Weights of a small transformer language model.
Size: 8 layers, 6 heads of 32, MLP 768 tanh GELU.
Architecture: learned positions, tied embeddings.
Training: 289M tokens, 4407 steps.
Each number is 128 + 32 x the weight over its row's rms, rounded and kept within 0 to 255. Layers, rows and columns count from 0. The size above them is the row's rms in percent of the matrix's.

# layer 2 MLP up, 768x192, rms 0.187, rows 63-87, columns 64-127
size [103  88 100 106  96  71 114 110  92  96 103 107 119  99 105  92 114 108 110  76  79 100 105 114 102]
[[ 77  86 138 215 144 148 121 117 110 136 148 133 133 106 199  78 176 129 111 151 157  95  82 116 126 172 169  78  73 101 152 116 158 133 140 171  96 132  94 130  90 107 139 150 145  90 122 132 151 143 140 135  53 147  86 174 135  72 192 123 141 119  78 162]
 [ 65  94  95 148 138 209 104 100 182  88 120 106  88 135  96 161  82 141 112 139 140 124 143 165  91 114 120 181  97 113 108 128  96 142 133 198 138 115 111 126 146  74  74 141  97 224 126 120 146 112 150 128 118  95 150  85 107 149 140 153 131  72 168 125]
 [ 91 181 109  90 142 144 116 170 156 150 159 104 116 101  92 151 102  99 100 125 117  98  81 107  91 153 170 133 102 150  92 137  81 141 155 139 178 145 131 158 144 173 107  31 136 103 127 127 117 169 135 129 119 130 189 102  54 156 145 151 112 105 158 148]
 [181  80 132 109 158  82 180 150 109 151 144 119 195 111 141  44 107 120 138 123 100 118  93 148 132 151 170  57  97 127 117 171 115 111  84 129 150 104 183  87 125 105 107 175 136 209 119 125 138 155 173  72 155  83 185 172 129  79 141 114 126  40 164 163]
 [116 144 119 162  90 127 119 157 103 137 185  85 189 117 139 121 108 117  86 152 129 115 172 123  95 139 157 169  98 130 126 111 158 114 162 157  71 102 140 180 133 110 160 111 152  87 196 124 108 142 103 115 120 191 132 103 129 140 118 152 109 115 112 137]
 [107 157 147 160 163  70 133 151 139 190 130 125 140 101 110 167 143  84 149 155 107 161 136 152 120 101 165 165 157 131 144 152 148 126  88 125 106  83 120 159 175 108 177 107 106 149 132 146 163 129 100  97 106 111 143  88 169  60 136 113 104 126  91 129]
 [160 131 157 109 119 134 145 167  61 123 124  66 156 119 103 148  94 129  87 198 125 152  86 139 127 114 175 128  81  66 124 205 153 142 136 148 146 121  92 131 104 119 139 133 117 132 122 104 167 131  87 164 129 129 169 163 122 141 102 143 140 137  99 141]
 [132 162  98 128  88 126 121 138 143  85 115 198 117  97 164 108 179  63  83 142 170 126  75 131 111 125 161 112 130 173 141 174 125 149  79 106 146 112 125 157  80 109 123 153 209 128  88 131 114 158 140 146  98 145 163 196 142 161 137 162 122  95 142 138]
 [149 141 198 157 129 108 124 121 119  77 102 123  88 129 140 100 135 130 170 105 152 139 194 198 130  70 141 139 134 134 177 146 160  91 156 204 131 186 122 125 170 166 203 100 187 101 149 151 155 129 176 120 103 103 161 145 142  76  70 141 109 133 168 186]
 [116 168 119 156  93 140 116 151 166  65  94 172  90 129 155  85 140 128 136 120 129 138 158 149  54 114 109  78 168 109 188  81 134 131 148 120 131  90 165 111 102 133 162  83 124 130 124 120 116 104 168 118 129 179 104 168  99 100 128 124 103  87 161 136]
 [ 77 164 174 148 137 128 114 178 170 129 129 105 128 130  93 140  59  94 115  77 101 110 149  69 108 104  83 106 110  89  69 192  95  75 137  46 144 130 114 151 133 149 133 134 155 190 173 115 108 124 147 138 158 114 111 137 137 167 106 122 173 138 139 140]
 [105  99 174 124 137  93 145 108  92  65 105 174 113 171 164 197 116 194 102  73 162 125 157 109 166 138 164  81 146 131 103 122 104  67 164  77 173 142 135 173 124  98 138 102 149  89 173 128 121 105 128 123 113  74 115 120 142 152 140 173 114 118 160 161]
 [157  75 143  93 141  87 104 147  85 188 148 126 129 190 142  94 116 157  88 109 109 138 111 125 114 116 103 118 150  56 126 188 128 163  86 119 109 126  96 168 152 138 150 114 128  67 137 132 152 166 196 141 128 145 154 100 133 156  76 117 103 125 135  92]
 [171 198 100 132 126 139 105 143 152 119  74  79 139 154 187 127 105 109 146 130 148 132 147 139 187 136 145 109 163  78 144 120 144 209 120  79 136 140 118 130 163 137 114 119  73 120 208 183  92 125 140  83  70 148  68 127 145  89 198 134 156 121 102 150]
 [146 110 127 133 116 146 107 136 152  81 123 170 195 174 120 133 100 115 157 170 149 144  43 109  91 150 151 160 178 153 143 107 175 114 130 116 108 119 133 125 138 158 157 159 125 105 164 156  98 155 164 107 133 125  83  68 111 129 130  94  73 162 125 152]
 [124 101 134 101 125 131 141 129 123  85  92 178  97 115 158 140 174 147 137 145 119 131 139 136 128 129 120  89 131 145  53 173 153  73 138 165 134 125 122 163  70 118 137 153 104 144 137 151 106  56 167 178 119 130 131 193  51 127 135 145 207 129  96 158]
 [ 82 111 169 155  94 115 142  94  86 169 130 127 128 150 131 103 132 108 138  95  89 153  97 131 129 161 138 130 141 139 151 165 145 114 135 152 147 121 119 154 146 134  83 148 133 110 120 148 104  48 188 141 164 147 102 174 130 135 166 122 154 121  96  74]
 [169 106 140  86 159 178  78 151 126 110 121 155  92 147 118  43 134 152 105 177 176 148  85 163 166 144 114  96 151 149  42 160 130 114 119  95 166  75 101 110  91 143 175 129 188 167  97  97 134 176 143 164 108 128 139 112 146 156  81 154 147  98  79 153]
 [ 96 172 135 140 181 116  88 136 136 155 146  50 119 110  82 105 154 128 162 100 120  77 169 185 116 114 120 143 154 122 123 138 131 116 162 109  93  95  94 116 123 138 222 148 114 110 176 150  98 110 152 149 125 166  96 109 150  96 126 102 121  85  88 120]
 [129 114 120 119 122 108 104 140 115 124 136  98 162 131 157 128 181 141 174 170 182 183 181 119 115 175 197 123 114  95 139 106 123 130  85 122  84 131 120  75  94 186  94 169 144 146 135 137 157 125 143 186 128 121 134 117 159 114  76  96 106 149 141  59]
 [ 40 121 130 144  79 110 132 137  87 139 112 109 124 161 132 185  77 132 131 142 141 210 110 104  95 158 158 148 188 127 160 122 107 155 199  98 160 181 174 210 137  58 119 129 137 149 108 157 116 177 112 138  89 143 109 125 137 121 137 159 121  73 126 122]
 [ 97 174 122 123  71 117 231 114 126 124 213 147  91 109  94 150 159 122 115 150 136 142 153 131 152 144 155 167  91 127 178  99  99 166 171 120  88 125 123 107 116 127 151 108 149 110 164  95  76 115 166 116  98 110 143  89 162 151 103 178  58  46 154 101]
 [ 77 160 143 126 129 144 151 135 131 177 155 150  70 141  96  95 158  67  86 115 173 184 129 172  93 164 136 165 112 111 112 127 127 109 194 214 113 166 141 137 172  92 116 125 133 183 127 109  46 102 109  82 187 129 186  84 140 151 131 116 166 113 121 109]
 [114 113 137 183 115 142 166  93 141 109 161 182 175 145 146 161 159 142 101 169 124  96  56 154  95 156 148  93 107 184 111 106 114 173  65 122 148  96 167 115 168 116 129 104 136 145  89 143  71  98 141  75 108 127 108 147 193 141 183 165 103 127 133 154]
 [172  90 139 122  66 103 143 181 132 149 159  77 140 125 161  77  91 107 113 121 138 198 135 122 166 170 133 159 118 144 146 149 132  63  95  73 139 115 179 146 105 116 142  93  63 110 124 140 112  99 134 141 140 142 122 157 142  94 110  89 203  81  97 149]]
# layer 2 MLP down (transposed), 768x192, rms 0.173, rows 63-86, columns 64-127
size [ 94  80 106 104 110  72 110 118  92 114 126 118 139 105  89  97 107 117 106  77  77 101 110 116]
[[105 132 149 140 140 148 228 113 106 134 150 145 121 152 114 140 128  49 120 118  79 117 137 143 101  97 141 128  76 127 154 106 132 151  79  87 158 134 135 168  84 110 137 159 171 121  65 130 139 137 104 150 151 144 131 136 103  94 157 127 106 104 161 134]
 [159 145  76 153 131 106 152 149 149 110 157 125  65  77  94 104 114 155  91 186 139 125 113 131 158 163 150 140 127 131 159 161 141 164 118 117 130  87 121 155 110 109 129  67 168  69 133 175 131 124 127 185 109 137 170 211 141 161  69 193 138 180 118 138]
 [166 157 121 149 118 145 162 149 105 115 147 159 203 142  95 135 102 116 137 100  74  93  79 100 140 162 125  78 155 126 174 106  71 117  91  43 151 107 176 113 128 148 142 171 151  88 104  88  67 138 102 181 154 138  87 149  92 118  77 187 163 161 148 102]
 [112 130 157 100  74 136 155 177  77  51 136  90 114 133 118 140 114  94 120  94 140 132  63  88 166  92  80 138 110  86  95 196 141 107 154 144 111 101  88 168 147 138 153 129 117  87  82 150 176 101 136 137  99  96 126  85 158 179 107 178 113 189 108 109]
 [122 175 125 113 178 131 124 155 125  98  75 139 102 130 110  51  87  92 125 125 127 115 114 122 104 152 144 116 144 112 137  98 112 101 119  48 127 152  90  55 105 183 122 117  99 176 105 121 163 140 109 134 151 150  96 130 134  82 137 120 163 118  90 156]
 [140 180 142 150 101  82 190 155 103  93 137 136  72 116 144 157 137 188  96 165 125 106 110 103 129 137 134 155  95 101 133 166 154 113  88 173  95  98 127 138 174 204 134 196  93 121 156 125 157 146 126 114 174 150  98  84 106 117 120 141 124  88  90 125]
 [166 148 108 101 134 145 137 153 156 184 125 143 165 127 102 177 174 115 132 132 128 113 113 139 120 148 178 127 149  22 158 125 161  95  90   3 116 126 105 178 110 164 163 122 147 163 107 142 125 144 107 183 130 114 135 101  44 132 133 129 106 135 124 165]
 [120 109 141 114 168 129 116 181 164 136 162 147  72 199  84  82 110 179 226 186 110 157  57 158 173  66 123 181 132  56 147 146  91 167 137 138  96 170  84 151  98 130 157 137 156 127 166  64 105  71 134 115 176 151 124 117 163 125  59  83 121 112 154 127]
 [123 138 102 121  93  56 124 107 128 110 173 129 114 152 106 104 138 112 148 115 220 171 148 143 125 128 170  92  90 108 105 173 134 146 109 107 173 100 105 138 148  93 112 106 144  91 129 123 162 155 118 114  85 188 120 177 138  94 160 130 135 104  72 184]
 [ 81  79 129  95 158 123  97 140  40 142 148  71 101  95 111 214 118 134 105 156 134 140 139 110 169 139 159 106  91 184  98 173 145 191 170 121 148 138 111 162 112 131 108 155 101  84 152 111 118 136 158 117 126 104 112 160 156 147  95 110 107 161 136 145]
 [168  87  66 188  64  84 144 180 109 136 147 109 104 113 132 144 139 158 108 102 135 152  62 135 155 109 141 126 130 177 115 159 103  88 149 168 161 107 135 160 124  99 148 125 124  96 137 147 174 105 181  94 115 159 126 142  93 129 124 117 137 142 169 161]
 [ 86 127  88 104 140 115 101 126 187 120 144 139 146 205 136 161 143 155 113 164 121 164 199 165 171 131  80 132 118 105 165 110 102 143 122  95 164 178 125 173 124 127 123 114 159 129 109 112 121  55 124 156 106 148 119  65 108 125 167 141 102 140 140  83]
 [118  91 110 121 143 138 137 152 102 145 122 130  89 129 156 115 155 145 115 166 107 101 135 116  91  81 101 147 146  73 159 151 138 149 117 135 120 100 111 161 145 167 129 114 133 106 117  82  64  58  59 138 125 103 175  72  84 185  73  99 111 170 151  45]
 [154 113 112 145  87  61 145 154 123 121 136  99 178  83 171 156 147 139 105 174  57  91 123 132 212 165 142 125 134 154 129 156 156 194 114 109 146 143 152 168 137 177 177 140 101 136 151 131 146 124  93 163 135 118  77 153 119 156 102 143 123 155 133 161]
 [119 123 170 128  72 146 169  37 160 111 124 132  97 116 132 165 137 120  99 114 135 149  77 129 152  78 146 163 122 137 129 102 126 102 173 103 155  78 121 106  71 121 109 104 148 111 103 106 100 199 105 154 115  99 102 123 157 120 115 141 114 112 120 107]
 [145 115 101 164 135 109 110 170 104 121 126 136 104 153  88 204 164 182 135 192  49 150  85 137  99 168  99  94 123  76 146 140 112 114  99 148 159 156 131 134 156 117  84  98 156  61 128 124 117 130  61 109  73 150 154 164 105  54 182 138 109  77 155 118]
 [ 89 133 207 100  95  99 108 157 111  82 144 154 104 120 118 151  77 128  32 110 113 146 107 119 134 170 173 108  74 142 132  72 168 137 179 128  94 141  40  84 125 164  82 118 121 152  68 155 123 112  77 125  92 152 117 106 102 135 124 170  70 122 184 153]
 [ 97 168 162 124 137  85 120 112 107  74 122 127 110 179 107 139 118 145 130 113  98  98  80 130  47 103 163 131 118 152 128 158 144 105 103 152 138 142 136 113 165  71 113 159 167 100 139 127 142 147  92 204  65 110 137  77 135 152 111 139  71 159 144 153]
 [ 73  82  50 126 117  73 164 185 138 129 150 148 129  77 102  81  90 152 153 112 149 178 109 130 106 122  95 194 111 176 160  90 129 174 144 122  82  90 120 115 102  95 211 147 148 150 123 124 111  65  41 117  60 153  99 118 100 131 140 105 115 106 137 151]
 [164 133  74 106 103 128 220  99 143 133  73 163 111  53 106 104 136 151 147 115 112 111 124 135 133  63 136 124 156  94 160  98 108 136 142 144  85 129 111  97  86 114 118 169 129  91 188  79  95 191  94 177  95 140 157 110 123 119 123 117 115 130  53 123]
 [116 123 120 119 125 123 153 133  97 114 113 187 113 116 176 184  94 156  99 168 146 102 138 151 140 129 139 113 220  94 167 111 160 145 176 159 163 182 132  74 175  89 150 122  96 115  89 116 160 166 126 115 101 155 104 129 120 143  73 221 140 147 143 108]
 [148 122 138 113 180 103 162 127 145 137 106 132 195 108 101  86 166 121 153 117 132 150  99 122 136 196 201  55 177 105  66 156 130 113 153 173 156 159 116 178 118 157 136 162 103 144 163  83 110 107 155 116 105 122 171 105 113  76 123 116 175 149 134 162]
 [ 51  74 105 135 140  87 152 157 209 106 142 121 112 153 129 180 116 150 137 134  88 100  60 132 140 148 116 127  78 124  98 120 108 173 122 115 101  87 160 172  98  85 142  98 120  31 163  90  94 111  84 144 105 105 114  97 142  75 147 109  97  91 143 144]
 [126 103 129 154 158 191  46 142 154 140 146 186 137 143 185 125  81 146 118 157 151  96 166 190 176  87 205 111 146 204 194 135 128 130  71 118 130 134 168 144 104 140 128 154 133  92 118 186 139 137  69  78 177 129 107 111 107 147 136 159 170 124 125 131]]